{
  "activation": "reglu",
  "norm_eps": 1e-05,
  "positions": "rope",
  "extras": ["capped logits"],
  "init_std_down": 0.0,
  "beta1": 0.95
}
Each number is 128 + 24 x the weight over its row's rms, rounded and kept within 0 to 255. Layers, rows and columns count from 0. Numbers have three digits each. The size before them is the row's rms in percent of the matrix's.

# layer 7 attention value, 224x224, rms 0.0777, rows 41-98, columns 0-55
095:145134128159122138095165163164183119139143104119108142158121137104159139136153122166135113154142094159119112168137098122096115114154115088120123154160116124132086138133
101:111127139105180122137102161110155133113116141113127147116099112126140165090138095119117153145144108131153181182072173124129133143126111122112148124152117124060173162123
098:122128119181113130162127113127064170113141143124159161128110128109141104134146126105154130109129162099091136104106151145108135168098160149154087134122074140123093153149
099:156128101180108136159120148113127130119136156112123140128132107106120134107156134088130099151080138162138111087141121098085102091108120132157138108123166122074074115139
107:128147106114115123188103126167082152160132133115153135132166138128105090126125103118152134115080148140124133105106154136116132167109153184150102106136109171122134144153
098:136132116108143135179115166113149143122130148124095113143129118113082105144110171155150132106114163119145138116079154085124126113090139150090145117100112110130175126096
101:122145107186136111117086135129085158102134137139134104115155126114134088124116152068152133086088146111126115074116145132162162129139183155146137107120096124116118124108
089:143137122086113164139188131145133102155111157149074118125110120119087169132147118097153144099127163124108145154115105086117119136125143149127153118139128163220117105141
107:102133163105148124093169106140155124128129106164143143107082109151139164096179086161144112126145113141134125166165144181100129135138093090125107100134108118138096114156
111:117135150062114157088186111138139130134145088164092127128124114135123158140136127170110137101183135132120148166113121145133115131165091097102132098142089125199117122123
099:115151120102128138131181144153143139156145081114126175120140120095104118149147097151120139160154103123131102190100122133094111141125136125119106161096160138074142111183
106:122126077184093144130115133140159138149114101110153124158156140104159132137133070172148107208091107157124122131100115101126113134116140116141143158122133106066133149139
099:117119145212134127125124129110166174122130084109149130116134141085135144102108134143142143177103107093134137091130168167109109117149138122130123124136088102098123141119
100:140114140118134127116119105147143129191141149108137127125129141136154150109152125152137114163130152117161134165134103125100123100089085131119158155123160122124125131080
111:136120159083111147134159165090146134120130110145162138154148134124107138161120172175111136142135087156104139142097140135098106119152072151105141153134140152121081129112
096:128147175093153130077145121130138140121117109140124108122092135109168122149138125130118101110164118183098118123169094137139139122173117084122132124161150114180092104090
104:121121123122152118159140145116102119137146125099176152125132137169113139123104092135089118150124079128117184182075170122135131165121126156104110137120121161092135130154
115:115146109110120134080085143132148115122124135112102123124166122150142153160119121151130136145145140121134121155155153122142135131087152115120157153132108111087165153118
106:120167160181134139157129133153125152155124106147123165116113122115104099116137132082136119107135146122142103152160165123128137115102084192131127129114097132139127131133
113:136111180134136168161122135127138112205111151108128066141152129119170128144109097123174137149103149157141132131121150108139121112130140128138127161148136122144167153124
090:143127102183100103084095119115151127125123063131169136139144124124177133149096137114092103131166093095112147123092148123136133151163148069132118112113102119104108121112
105:118143135115114149095140154180153124137130069140105128149144103102138065206150118156098130171185087113112102169120106136119117136108078072139116156120094109102116135146
121:113133099144123125134130092187110138193134132109137104125125142087106116158140095100106130136127120103144154151121145145129148180128132130131121108117118150127145106155
075:097149136134111173187183131128132119187135111165163142126125114155141120128135130124108124110163123127127145126117164132140083136095061122140121148113145123118102147095
087:119135098114124094122152143104126137096145110143140129132118147104126144101124165112122116114092134156176164144133143108159165100124125123154106106112128102065141076133
092:119147142152132144155114152133107101079124114127085146156140123149111136170080151146150097127131119119138145117107149154136158138128168142128095150111118130119125137176
073:120137151141129106114126077076105120129126078089094148131168162151129117145118133165114088125144137143138128086108153144113150154106143098128135146110123105128139125115
082:149142092147149097130136100134128150069125128140108115121143134122115125120141135135130114129126100100136111127134098105181124094110138152150127108109140107133150134093
081:100141175136148116135104107119148134102125137099091114120169150103110124166093097120132115102127168113156114097149083171142121133167131133104098136095114095100134128132
069:120133129103104120083170082102121108084135094083114113117145144142130115159132119153107079104110135135137104107109101151138153119108105091139141122083145091103125108135
081:126129135105132168166078143125120120129108171154120127106085120128124090073144141106120174125127101104127141092146132115120116144147076142140115148175137145103128161134
078:151134106118133132149114121142122154166124113133134146140138109094122130123144150126137133120145173123147133155088136126100107138116157151179130140134178149094129120125
071:127140163126088096132115127119106131131124106128114148099124099131155113157131121093131104094129118165132106100128087085095091150129047134105138133124131169127126123086
073:128144137147162151148122178142134126136116185115159086109121113129145119115150139136134185120146093114086147122153126153167130141130166178073098165160121120142082156155
082:133127177163167132109112174180137140179136168119143117126143107128104106160146154124135166124159122170097141134172121147164132130106152134095112116131123120099097154141
090:108144100149134105168104141113130121088136133147124112119136104132137107088124157081124156174115102085117142125113129123183146107131160146117127101156100125098122164154
093:144101165147135118070113178135131140162124087075108109111153150129125169146139165122154118122112151165161141189172153148099118098151132114162145144119131128107139124160
078:107127120075156094125122121084108136121144090122179127135098117154153150115176092123137130097120164099167133105131159141135120137110136117139161139125130126123142153145
076:126113135119086116125114094131166172116134148123116167109110140153141141092127128095105119121113085136154121110114145114108124119147142131114119106113136152131140102099
078:124119179140103094100171137116140118132147087095081116112137167146101127165113157114123095084121169195172143137114142127123115102126100133134113147075129109149144076103
079:155115115158112157136074092116139132163126179159074087126158135131118126142108147125148134117116109115086155098086123084098152177158167163140126113118130144122147121122
082:091137105161138136145149159121143152131127133128166105114135139110106108109142175140152138136147088101118138139155114108164109113106129145131121120106111144149123175096
078:130112185132130140116106186072119125192115137129133136124150113142149120118132144105159145117126115119123106123136099161104122152151140159103101134167143142165148165193
081:148101122120127122166118153157121140167142151157163138128085135098137122068162165111119158142105100137115142193095152125133112076141092134145128114158165131139132105101
081:129131127125167145167133160136100131153125166159181110120124165127100146150111133141142130096122157138125122167161105172084130132162157109142119106111126143126107153112
079:175126158100150124101145118118102123170126183100167056136128168125136136133123118170114158127118129127138137175180107111101121120119098116126122113126106118116142118160
091:136126125115120150206136168106126142098112089140118198126090098112133135106115136150107115163152137133146122126114119140134112094144119159108180121133106162105125113105
080:184141080127127149157112146067119139108109148156165133130097125093117150120100129144148114141172127120147138123154128156159125114140168158145180099144091175110136138133
085:124171072159133144144124114154105159084130177164127080124119105111097094136136168124100128138144107101130143123112103132142130150127194134142161124120139144120124148078
078:117077191114103105079118159092141143220126114115171133132141122112141140113134155114131148088126151199140114167142150145110102125118080128106132130177109154147165101132
073:146157082163145130196127112153093158135119164190164108148079120088127131121136120154131122151145110116154129152142146111147133136129168159148153122121115136085098152131
078:107077126113114082134147158092139106161140109090144157102142164140127138139122145119110108124104129150120112164093161151098134117104058078139115102126116092124145101084
082:108148086128156147119141114119116139091116200168112088141113107104122146131132158091144122140153089097137140147096152092155119125129133165159128155099095165070103139137
076:092128128137168160144119129127127132156135099120176099132109138115143148123147125159123141138099161111128109163132168148146145103141151119146102106150155137117088128139
073:119117147104122151148105157120124164108093104136112144131077104115135145082142130150127150113157137134161133150152159136134117127120128138092121151129111167114144139160
100:117109119103119126082144116128117088116123152128125127117169139121102125136101136100135139105163119143127151155089128129127131107144183146084092135102176167154142145094
096:136117153095114130151149146157126140149129047146151150109113118115090111121139108087157129098147135136135104184166166143148144143134117165092092133109140111169128133115
083:149178097144166108152153138101149106159130127110145086133130101079160125090108128181156126122120178106095108116120151112120131151140099127147148149146113112120156116129
# layer 7 attention output (transposed), 224x224, rms 0.0752, rows 41-98, columns 0-55
088:109114164165128126091132078120122092130134103137170116119138142092124147154112134072122111125173129095161084136090135126124214136119125111180135159123134164113150097170
106:116157140131129136107174092136101094107165138106126122119158102154123094154115134134115120149060088147146164153161103135112131156125120095141146149124116166170117124096
102:134125109091138129112146125179144106170108131142121113092119084113152108128093146173104142117143093166148138159125156109131086123157144120129161165135154117139151139146
108:102089155145126088140127095101149152108100117180146119118150128116141147103126161124113140118115126160105164102069099138161156117138124092080118113135129096124108167121
113:096142134138121150125112124122133133119132148118134159133135098101144142154123111168188171161189118129130135119127153131129065122129164124130156159109133074131126123135
103:147121119091118090171108110109111129123164148157127125140118164127102111153208105150174121113141141187094126099164087115118119165143124105118128128088108128131079188139
103:117124127117128160121118134147125119148142124142126140133119112151137130116145117173157145103160127158130148108112096126096066116119152111115125133144115073157130151149
082:163125126132130127172096136121156135163104113118091139139136146162157101133127156134137137127114156118137124107141151082117117110137097093101094118133141138116109128131
112:129164142136132145123143162126152115134100120099114126110170096138158150144075177084115120149098131083164126155141208096151184125120136123150126134134122181141165138120
118:127108162143100155154109151113131093119139112132118098123135172133140130135120103113154117147123152078168122154177148131097163127118081115121134132127152163147147107143
099:099153134157150097095146161133136119133131163105132126128150108127121148117133130096146091107107135089123122143112115127131152120100127151154154153084103156123095106134
101:066096134134084111112110088108108114087127151111180156109171110077100157147145104121131145158158100145127116115065113161139190131115140122144130157131125109117128133139
093:122121124109118130114125133131094069070123123129144117162175097138148138167123105102133098143159129153155157151128127132146153168111148130105164145131131135138175152143
100:129151150139141116137127153051155143101102120117113157111113123126121158075139135133106128087143114132114126073110124133174152151179124137171131143114102173092088141113
115:130132140134139096150135155120121147111138150131132121127089188088112128146146118094186118157134127076113118136156156129109204105138116149107126095132121125126134110150
099:148123131162088128131129123102155124156113089142121099131133152112132126134107159106119122120146104122147087123135168141128180121109084125141101111145152140124166114174
098:110147126144134138087127113163108130107164184089151106093130127118125116141090124125149143158078079115121106171170147141108102108122154145144130130090111141142121077107
116:102133146140126136144118102150118118125159141127145135090125140171096124124148114155097110054102118105140107109108072132093085128132140146181092137116111135138114147085
104:137178116101163097145119164134156116129087123112111112144160072133158160136119127119126116106126114151155173089142159112155104142150155138122158118103133141128122174115
115:136146136127102128119110067128100159113118120134129174121130142085130127130134107158125144110195090128107120097084119134106091100127127127171096137111142098103099149111
084:097087135120115168107136134128082096095144095121167095095142104114117136109116079101103121129124133130155149161120105153116182136105115161103156136132118138132167141153
111:103113099115150131158104133094133117132110130124125159091143152110114145115137088108153116104153119102145122110134089161061184146138112149150169119121144125125156108094
121:096118129120118150076127186120118125124111103111133150134151070111151135120108126106143127140151129143138140144133193128160129146139133115147152163111153138117176141145
068:099147156130130107144111157078130091134097154133078133100135091138149165095127147103148102119050125106158126116149178096139164106125117085112148140118114086144111135086
084:176136126119116111143100144102104111116141127105140161149195140147111085147132137129127125159212116150125094109138140146142108181167135163121162145105149125129128117149
089:130130121099102132082091136148125151101137147082123085136123110128124073137145109193144152150108126115072102177112100114122105147141088138133161137149143094144123113134
068:174133165117102119071111170118119136045127141134124122153148128140098070114132128165122136157152112110117134128088174124133141150139126143125157125134144112123184124145
079:168114150154181167164149132119120148111148140124160162127128135121130138128114121125157154112171096152152191117107124145167148154121145116122121131167117148110154111159
073:134109114104083141099168185160115130115128144179144104183117140128115129071150144134153151141103142122089123147043157127099171151125112151098142106106117132142149135119
059:163111182129115095115121184149121143099136131163094148147158140151081089131134168151094139139152123133125152111135196178123140147160174149078166107125139123112151118123
070:116145115126151131124152113091148087121126133104151120115116145096200156160127089058132088128177137125134155129155106108139147116108153141153102125109105125155133144110
073:100109127089103085132097088139107102157133115128119124139125153195074127091125119127110101162113140115129083126154119130092126118131127123097146122133118122142119120150
066:131138095089127140079137149146182140145123123129114150154143174100125096104150124121142126162216125132132165088140179130135133127175149140109137108109141130114145172132
067:117140124116156159131127136127121097141125148129140098100123128102187145121119121104142091146131148108119111149107098115129151106098121127124109148145102135165090140110
075:106126111080134109149160146093105058098127128147112103095127128134136127088099134110142102111078156100129096115127114107092145102127134118124110167092126135137075140111
088:146097136140137197144131105130117144109132123136174136128137136113160168143117102114137109102152110157151149150135100122170125089090138138132135127131125130144104107117
088:118123083090094076136121125114137105119129148130104125130133144129086072124140116118102142143122134065144094096089137144112121123129097168137134133105161173086127147152
077:129109140142102107117095132131119089132123133129094146131184132096123145192137170109103111151111111142126137137176145121121133111122110132142161108153122080131142158145
076:155115135143154164121119081136108158136155091106151181168171115146100101127134095127136154154203094174132124155146129113141102158151126145131152121143110108102153129135
072:145112130132096098106111152120124160120129146135112144152126138117066066093125146141166157147150093106135137126106181149127140163171131159128148106132127153082133155121
072:137122077132113161083141114147131124108142105102171127151096162135132090095107087177113113127116134135115105178137115120139115149109131143130110101097096141172098137122
077:127072136157098122178106129127089100125135127123093169111124107146142134100117117109128146109065093122161114152133120139148157108128116109132144137123115138121087107124
070:116130101117129140117119109127137067098121156111140086117133109086169130144144079088115091135102112064138125166130102125123122083075109119189118150125117123121083154111
077:114148108132182118158129068080151123157138130096121146098114107148145153122119125070137128123133124140180125091148126089149131147138085105181105141132123129103092146146
074:107137078102135103149153157119133076150132122126103100120115112112133128088123123149144105150082173100111125136057109108130139123110070135129105118106105136126089140120
071:119181065115144108154142126117174109154105126164132097112131152141170157129116106123137123137116160107125119115122086135143136127124145134139105152094147149122115145163
084:132140124121137100138134130104119146171163123097160170171127135148163163121132123089157122112156152138135147119126127072150116160148119131153132133125135138129137093097
074:116150122171155117157135111128125096128139094151169132130151128107173148146130110126106117108141119115120132129087080125130091114119140095154146152123138160167106108149
087:126113146130169181152154115113121106143106118119162111118135131151136146120092102152137093120132137152110125117086090153131132130125135095096090140140117159177089078133
072:099167070131124113143113079104136103123150142153135129140120108120149140148158097106123114131142074112131116111149089134126119104151106153170170149112172142043117164149
066:105119152134135137160161120122125071141109108091149119092126120115162155139118126102118088124103162110106126138121052112145106114104116086136123161116119122178126122130
074:153155105120119082125118116094148184126144117127105150153142142117101100139129120134145137121160082146162143118156209111156131167172130188146162126106145135064145156152
079:105122121156126101159108123160118093164144103141127130117139117146106150130139131154094105120135115147124149113121107164136141156115107130090138115132117108165125115152
073:111104139120077100164121132107121080132130123162099128109127122106131145187116138134079102110068156127142155109164119158125141093082125135129158114084122137127131147142
068:105164120138138109140121123109112085165129141123146130132140135119177149164127099072108115147154150131104105125126059140112123138145131154165132136126127125143123092110
092:149101136136139119122145124148061158158148136098121112125101123128114089110089103113156122120160130142140112139122072124144121176101128168141116170143108078056083107150
092:099161113155174168124158101083115113145161162093130091134121149109143141128112127109142134140164135090068136102127122123120116152132132163161146142129129114091165138155
084:094178167105105126149103103112129096129143116156135170152120170178165154139124126099120129126074111144138106116142102126127125164127144133124165110121149160129131138137
# layer 7 attention query, 224x224, rms 0.0603, rows 64-127, columns 0-55
076:097139105103133104099098098127129178133141066144150177100127145121070114138144117097102144118109137114121132121089148148130136137140130125144135119077140144104129131121
080:128116144125115105104136159096131133133102115058117111139142151130147170133137095110125137090093131160144159107124119114112151131101126136109136121123126116127150158117
074:133140104081137138147126084126094157154137114113135106126120129152135152143125168124110136116153140142132144142114156142168139151099137153154139131129137152173097091116
088:139144111120133098135127104126131128066145145147126109146102145149212144122168150111083140134137137094144148113090086162137142148096118113107154120162138079127122114155
098:108114130113090198138146112117133099155134096158118132107147106146103146152098170146131088128100133150089152080125144131069129097119132122125079131117125106160118163133
111:150204144128144165120126118121157125158100128097143118142063081128147119135172130160116198147136123111127125126133062159134140116087099145162083163163115114160150114132
106:162215146142103132154126145103177109140117119133136171139062104124123093111160121158111195122113168120111116110124098188144147124135091105161083157131120155182186112111
128:130051111128153144120144109132071124114104133143119102097169176118129125120105131113147069141140112137134104141136167077086093171123166162101127098131125120102094149123
095:167106174141126082138112128125119178112162129113124130136159130150134135128141092139122127133144140160128170122126145114144131143130184085112106164095087121125131114140
098:128162130105118097122117154121113126070160129143118125144071138159169143123082152096158138112099101115169116127122091111135178156160138168184108119156164157089100084130
103:122114082125095094095140103095119098079186148119143048113134129128181135143110116108098150102123128105153102104129084139090163122083109138154109115105113156164097162132
122:102080107124204144149134095138131079151132148122135092089147137094122155111111130118137070153154097094112115120170135112105126112147161109171129132130104139152125150119
099:127119138117107084109105135144103147112163147123154116141109127156158150116070073078103138104141119113162101151167122071123119132136156120151121126141105146082108140097
092:160104173138127114125060155148139153097139125122170165166106125134135140110148114129127123160152103130168114143166112150136100151143143134073133127163107114092098106134
103:125112155105105154133178156126120085133084122159123191117125114146123107074112145093165115093160120128124154108108118109155179120165122110114132140162157155133139086121
087:145153139119136188150140131126156112198110137120159142136159095083157111103161167131132149164139144123137135116144069144139112084110098112145141153139117129176137136102
076:191085144137149158145147109084110089150111159134165126108130099107120102145109101152135109131142119129117128100150099096126130115116126105102143152128112160134113142130
087:175069129143179156130139117102148073138104139121134112128192141093138148167118132128137109126112150194108093125150138100093132117122125076127103126105096120137165156138
105:077121159154155191144135100114089076151111110176158100102148077109083125160123136149164113152154143165077144094128132119109117120112162145113100155111113169134129161146
073:141109123146098148041130132138158112152122114116136145160123098194140140132141121143104124093144160166143105113137104134097110132139096072097107131094143097126110134121
130:158165119117121079118104148135137166111139146083130129150058136126158106126149124109064194122120124073143110144112078128128150146142098126142122144155131128126165099115
120:144129140125094051114121128157137182117137127100110151170087151128117100129165139118102211120143121118156085161153137123139156152128100157137133156152118117122184103116
123:138177132122118092103136103127140170144132139077115143118060110133107093113180120135118196124153136094142103147161107123121129149119087145139132126149137107129201100140
109:125062135122150163115130137121096110106133103169128119109181143101105162138103098121175042160122132155101112144079136099093092139121141145121134129114118157119093169135
097:124187128115169146147128101124142105115152143124154159128094121160159145149087159124138189138118114135136128124155091159162145133140128103192096151113144130143135097150
095:130185147099160116135131127112161104124110128129144131081119135089167115129171104137142120145106141103116139109093108150096132123169115147166066133161125149160095121116
106:118106158135112089072152097171095134123164140119147094153112105111161147147104131088099131111111112110158125127102111093149129149094114115136170115112158160118137175119
099:128128120104134103111123120143103140051146156155098108182094139149159126115102093119074139105107135103175099147113118112134124197101116132115145124133160110072119145116
099:150172160106144132106165112138140096135127141101160149130111118104142157139104117086099109131122156122125149125120094129164143137101103126137129176128133131142145134147
096:142112138111084139097106159152141140079129135152127162194133138134126085097106143116189155124144099179104112152146114123107061090154140130082153108120129139105146133138
096:121183134099191180139090137106153078175141119085171114109115138113142119122151114124161147180172164115076138097151118162128113102118133153157125123138094150129130141118
099:132129132109089143119134165138158141150093131152100138136130136115087115114159124175141134107108127145128153108128141164112094117132101156069165127109134093153147138124
042:115160111141136093148104141123135127111133109101116070126138167120157136112157138100132111079151159107193160094141080137111157124108120108113153121128153172115116113110
043:120136154101151153134088138113141089140153154188160143131108089136132132121100127158141087135132136160175133162107168125105143071174147188162149121099121155148167138095
046:124142138133136122134128095162138160143116119122123078088072163138105147161140135127126136076117122058150138116144144141093152141111151100161109139121106097113103107157
061:157177120135085097175135118140154168125131118090124151127100117111135124116129112114125198113142112101155181115150129088096156155105139152101121107113129136156122105096
060:122081147095135110140118109135109136131155114107118139134148171130110113107144100148108124096119082133132143171152169096148157124172106135157194141094123130130136099130
072:136108114098143145109159110110084151144135152143114165112169144104128157112117132127169057137152127146100095160113166065138099150127142161123164090108115144081113139137
066:127144109153109089150117129143148140127109113094099180171107171122187111130141131135091168070142163126143159136136133098120138130131102149102150113110119095153127113086
123:125140146142133094136138154148181115132109162121124114127108122114158122147150140105096190116105162103130154108156075184143160115139124097157114156161126122114152123134
089:122063139151086135089110130169066129112144151161104141152132090145128107160119119124123081135130091175140136139103130133132116137112137134100103111132126126119101115155
105:125101097116155127129114136160120123175103126094144164105134150126066110124148106120094091113185129108119124144132148101102119112107145161125169105169113137152129166090
110:110111143130155195140150119123140082164126133139145173111170135120146092141116182110140099166164139121083136083147132178130102100124144068122151118107130151122122144097
110:140135109157116125136103139129126137138108110102151150140140147152132092122118122130134136105115086110161125121131128140134189117140162152091139093186146149162103067128
103:170173135126100116121123160123117118166089138113097137157075126132101090132139093122128168095116142140145184138094139152150138102123081164086129113121117119154128117112
107:119155127160118108105126101142110156112140132169120114151084127150176100115079117096161148143108167120130073111116105115108111157148100132130110069107113110090112173088
120:116162116140156117128134159117161123127125125122160186124120133123141124113150105144143153128068165083138145146133139142130116142171145157134152139126186132139186151141
117:140110122125141146089113145183092137170105149156122178180133137148134127127102133092132084118141121149123119193118132123147082112135132151119120082140104093109118168130
053:085106116135176163102143152143128105132149131132169123126171150144117178175104124164106095129126126147100080137140151143156108103143125087114123123107113112158170150108
044:107083127123133183171117124103118146130129123138140178131169150145112147116144115132147106154122128133111123122131136139149081129144126145118170128132148102134144153120
043:067148155136171149118125147136133088127160113153147128061141112096084145176125124168174078122105147153128144114102137133143105076149125112158124144110106139106133148124
047:118139115122137140121135107150117160148109110146154129113128090149119158172118105124107121148152101132124126163177134139144152148157162139122179101129147136154124114113
077:123109138115148130105158116122122066155149119169146153108166112110098167124146122137179071178152122165124087143119145119113092101169134137118168096128140108129134151153
081:140095115105143171095145109094087095096149097124153167112162103101101113114133113166175072159143117139143137148072187097135115114136099127106126110111133118158114147136
088:131142144102174125120164118114130079161151162133137131153116131114122163120157149095181105167149123149147119156136121097112116113150119149130150118137128104119132129148
100:113110134129174161117144108122102108132134156145128131106142123106105149116108172104143053154141140154148080140125156080127092116130165143117161104129107144109099168132
108:150083140103158135159122123132115110161123118135144171111137162124073088090131103124118089135159115168110131116134127127161130099176146135109151162186122118130122081126
096:117076137087150117129109109159134126144141134116111147107156100133147164117111085081105117079126109130144120104121130117145157114116131102124132149159143120108108092133
108:168127149117106112111107132101154172124154143126135103194097140161129118094147101116115208122107127142159108154158133165140094144141095128109123107127128141110156125130
121:137158113116084121105121144144107128115164137109124130160123128111159097144140155124099161126121110086115168100064131115110168134114099143106094125131128130134136122091
129:119076121151121078100122106141143156142172142116144090122164112114148127148125112095096112077129120117157115127180129096133064110079144111124106128081119114114121195124
121:153132104133100137113119127121084161163117143145108150165083127179121127089151122132130147097089106135135108116138153137115112145103143163118133107134176131094119081112
092:124100123139106137110131125165072184088100133140163152128143133163114117165121121137110093057093094135171121180127125101124140147116138147101115106108117126091104138142
126:108116126166120128145092166125141151133103111138121113111151121128091144123167137171160105162109146121128140162104178118115103118142164169079117091125107092139109115130
# layer 7 attention key, 224x224, rms 0.059, rows 64-127, columns 0-55
077:115128104183092120105154143125089173108153130138111170115122114146088121127104108113193123139153147166162100124113101117132144081136158156094151116129134117139105168097
074:128137184188161112136123136139100103136097098132145133131099110111122094112147144148126176117157100139144092101129145145150180121134135135142166131077128165145108122128
077:147106135155143106121125144135102134096156139157137134120167088126124136163154161149120159130135101109144147133157163126069145120135106094114112113145103105127113118131
090:150167158171068117128120133107114186097122074115111148107106141124152122179111127109117156119157149155111141136106098114194162109117143132126122169109110117177143128111
072:114124140159144158143167114111116080134142123156145179103135119121130158164084116113141119115155139164112140139110128114166104086136160108154164107122143117136179084118
099:121098139139099126119157104123179122136137130132109145138121124124104149137142125140115134110150113125156137096156115124092170082166114064130171138128168139152179126109
113:117126124128105093103150124145174150167133117104151171105107135119109117130159118109148136123127129098189137135199111093078148114180144105141146141176115158139139116102
125:085084138120147163109145151119074093143098114174127097116177126102101148100098154124130078171157121128091083164085147109127061092120130151133135095136136115129101148169
113:159191136120138140143081163123159134131172132117142124152103103126146146154135142114100124114130138117163186107126104128163164132080144122168094149120145113117101088137
110:145143128121125100133110137112099159111145135135119119112060120164170154092124114134095133097086112127186116143075077153141132118134143127137092113141145120151082118179
100:152121142140064109094158089072118139118136127136110131108156106159161147147097117110133156140159087170106064166126111122119127132131122116090142097134159137122147134158
123:120162134109145105114166120141135116128130112102130134097144130113127110147121142085133078129152149145092174100150117138150179143109116110163120150098123143158146177087
106:111166131127133115100102136124077172115163150146123122115095155160154126115116089102126131095133122129205130135110112127155126146100118113153129124099177098154098110107
108:119158136117165171152118154142126122116152158138135130162116105095152088117151135135150122148121113132138156117071101127146139150099110125113099113101171092160150073122
114:157130144101147150162137139146109084152121175125128171133066172154137135111109158145157098146103134106131175106137156167116160128127165110127111131169119122137139057149
091:126079124132151114138084120119161113107124136153130146145141129107091092107120122110135125135137101163109134088124142109092105126165128144099161145132122140131180122099
081:101091107123116126104134144135135144125145117136140130144167144107125148081127122171144137105160113086171167144151159157103109114144123110095127107153144124085159108141
088:154073171151125184122131122117122095156138123130102128111136114105088139097121122133110126131150135150132156138129139178116112101131124143121098137159142144112114148144
080:117091130117109164094133144102127123105150130148131093168131183139148151085137111126113121143125122083088126140124145136066094145132111170098133118121127101103126146145
093:146118162099128145140099153160114089177120102105153182128171076112146111145156131135101159113185128164123136127177108141134138125100158123142126165132102143145110126116
091:162130137143107097138157132106126157105145105145141131118102116116138124155140151120126156133133118114192130119140112142133173138159125097136128151130164130123128094129
091:124114155142097123117121126081130185107132138135120126137124103139115124132142114114140135146135121145165106090116130117129170162126146102097140143124112185110126128114
097:143057134141079114112132135072122133099112108129113137182137122110102100133128106136161159153126122146135088130121177122133129143155149149108174133159107123108155142124
092:136186137139146130151134124129115139115128136132168104112124134158125153151136124116107103130137163130160109156080084146155110133103124116170125114121146103092071106150
093:135115189121152116134155133096154128128150074124137131095176127119148143118118134143149125164132136130124109128123112160065129138149147119094146182140066169136109149143
111:150094151107100104137134150117126115147121120117132188073148111127118118160123173134114127175133126115094136119153118112132173161168136153110169125165121107133129134146
111:145173161118129152118118093151117104105123130140130118157093165111160128139109100110083145083123116127133110137122133179131134157114104096114117157097114163094142135128
111:150163138117126131124131126122151140128164145118147131153120111149154145164127128138092125099123117158157138132123132165167145136114095105162101126096163104149108120107
097:135139128112149115135125100143188070097143160114142107092098110136114125158090106096149126132150130157094156076145125211139159113116130089120104139111101089112151135107
101:136132131124180177152116119158116120189128153129123147109127119148129125108162157140140119129107166077179126090154105176119102111096142092115117136120130120136145091125
101:121123111137100143134094138124127171092151101154118161137151143139096086105114146114135111170127092148116179110108136113132131139132125113105161102121147129140204098097
104:086081115121131088119145128135121145127092114136127119101146133098091145080174142137156140135150103109153086178160164103122086126139144123117156127155119121132147151153
051:147159081160146096143133128130103140116134127067144168149112133126161153171146074128095150142091133158116143116159131147133146110112119132145117112083116074156150138124
058:140118135132150137103127148100120130165126107062153114131101115114141133122110122106112157094117136127155107098120112117167147098126126166105113122139168125133109125166
064:153140096161118097113149118132076139110139125082147148121088139129134123101143095153119120140118136116103174094134093149145130115147112144155105109060147084123151116107
061:144138143179169136147128099134123099117126136070114111098128146126148098141135134125082107115132190152106149117127132143135142122109135092096151136124112096133143123131
058:079107112129127172166119104151146118147094105129137102109155108112127126142117146123133170164086171131129163117108138113101147155121112118125122115088122164102160114114
069:134076108131116165143137146129123113156138133143117127134151135137129112101165076162138081140162126174097119115092186124139073091126126161106105079119099125091160129157
078:108069156128153131098104104152117135125136116144149097121156121139117123128129131150095096125125112132139150134124156181120140099135143108132114108116131146150092114138
080:135122155099114122148128116108133133127109121075140140148136127109116105123126136096101216108129131106156111097159109147086170135142138090125113138147126141154140111150
103:108102167131112192096125143134103134158128146171102112145181114129129142110145136116110108125136103150122110151141160132156094142079118155105073102101143162083104176122
111:122147058157120089140127145170142139077148123089150100139098118114141121141123123146146115148102119114124191119092134102128115117115129135145139088119144096151157135111
122:091123133134192185147116090162140092127127128088101140137135155094112111138133179099144107151139134085116160064150134153101146129127136094135120122119146140128128127132
109:108124092120147130153112171132092163130138157142132115156148156137118142147107122169123130083066102155153124143092135124105120146139140166088152100124125126104134073157
112:145106129140123131140134135132123088119122129112116117163141118129136147123149125147106168138139113116135109124113145155127140135113129128114123138173129094107119133168
116:117139131158151161123099110127121164155127126179123155115118075132140100083091098139150165141117120146130092108124152154153056108112147142114106110096106115147133138080
120:061097146100140152143136124117164132119107104156115159058120154115128153140125101129112150120138096145129116117161117125115114108155183122115123154181165142152148128127
122:120132109123138144127058142163093158125128148135116162177112116137141132117152110114138129093102150101154142113130129158140100091097123119143107145131151066104122136099
056:132109163181117150113095115109123082123128150126115134124162128134138112123138135120159143139139158168153102133148139162107126141112135112120155135205094147074111131131
061:116115121131154118155125105125130119125128122142131133122161131133131133143128129139108123156166109158110123138149165130151119159093142146048146095175115147118121167144
053:118083158096119135163185169092103106164155117126155097121131133145138122094147168123125147174127044146101135121104118124156151079131119159098090096119156124112111134098
052:138116149116109143186067143113123143153119129158116131138133159096153125156113097144114101125127147122103121126100139118095103120128103132093150099076172099141133148120
071:134112160063168175147159138120120117123121143152145107113124154155105130111133128104132109107085142162140124140118151123132066116101142147122117088145139148106124141137
069:127152174148155119099102179114098126102132133106139108111112173156128131133095105119130077140131133153077140120126103090126100146104122178143148143122136106136101132088
079:102096123136110165140134143145118135147139143152099156113174107128129116134118090156158100137144124156093119152101177115163075111102129177098149127128117109134150121131
113:084084176128161152124157123144118108135123099149106137118200139116117131103113158131149110156183109154110086118109197103116078112122158105120159128163133145127133135150
108:127107143113132122154140166156089123152141112126135111139122140148136113136145182099150098145137122122167108121132139129153128148137144150137138142175146113121130095108
132:137170126149144094121126129141100118124145150102152134129096119112128123154146129108106145099078172107145159111108103118148167086125105094180112151091162090136146123114
114:127117128112109140175123137119164155153129153145119115144107132130131151081129142110121172131180104137148089131145140162117080133125134129068162120154139133114152129127
124:142141104137089155104112127116146104157121148134118122192142104128150097138093130128115148119117092127107123124100153112127146142079125115131109129163112167133152135131
124:087130149125124146125132130164156129130135099118111111159147120106137184155164118120117125137125116165169105111143109131116061121110089083104113115065135138126112172095
113:137133117140136140112103139146123135122127165165110130175074117157152122106144089146128146097108107107132092149125138136143128109108130165096089114156163085077110115140
108:160140159075127095123108137162113132135127078134146191139131149155118118131145092167097084070120122136168123161137119163143121147150134195123113100130153103133100137136
123:102109148126123158108132138149126152147127133150140092120143110143115139087166131144140100135088117061133145143105156087152113139116151159113131129110128149167130139161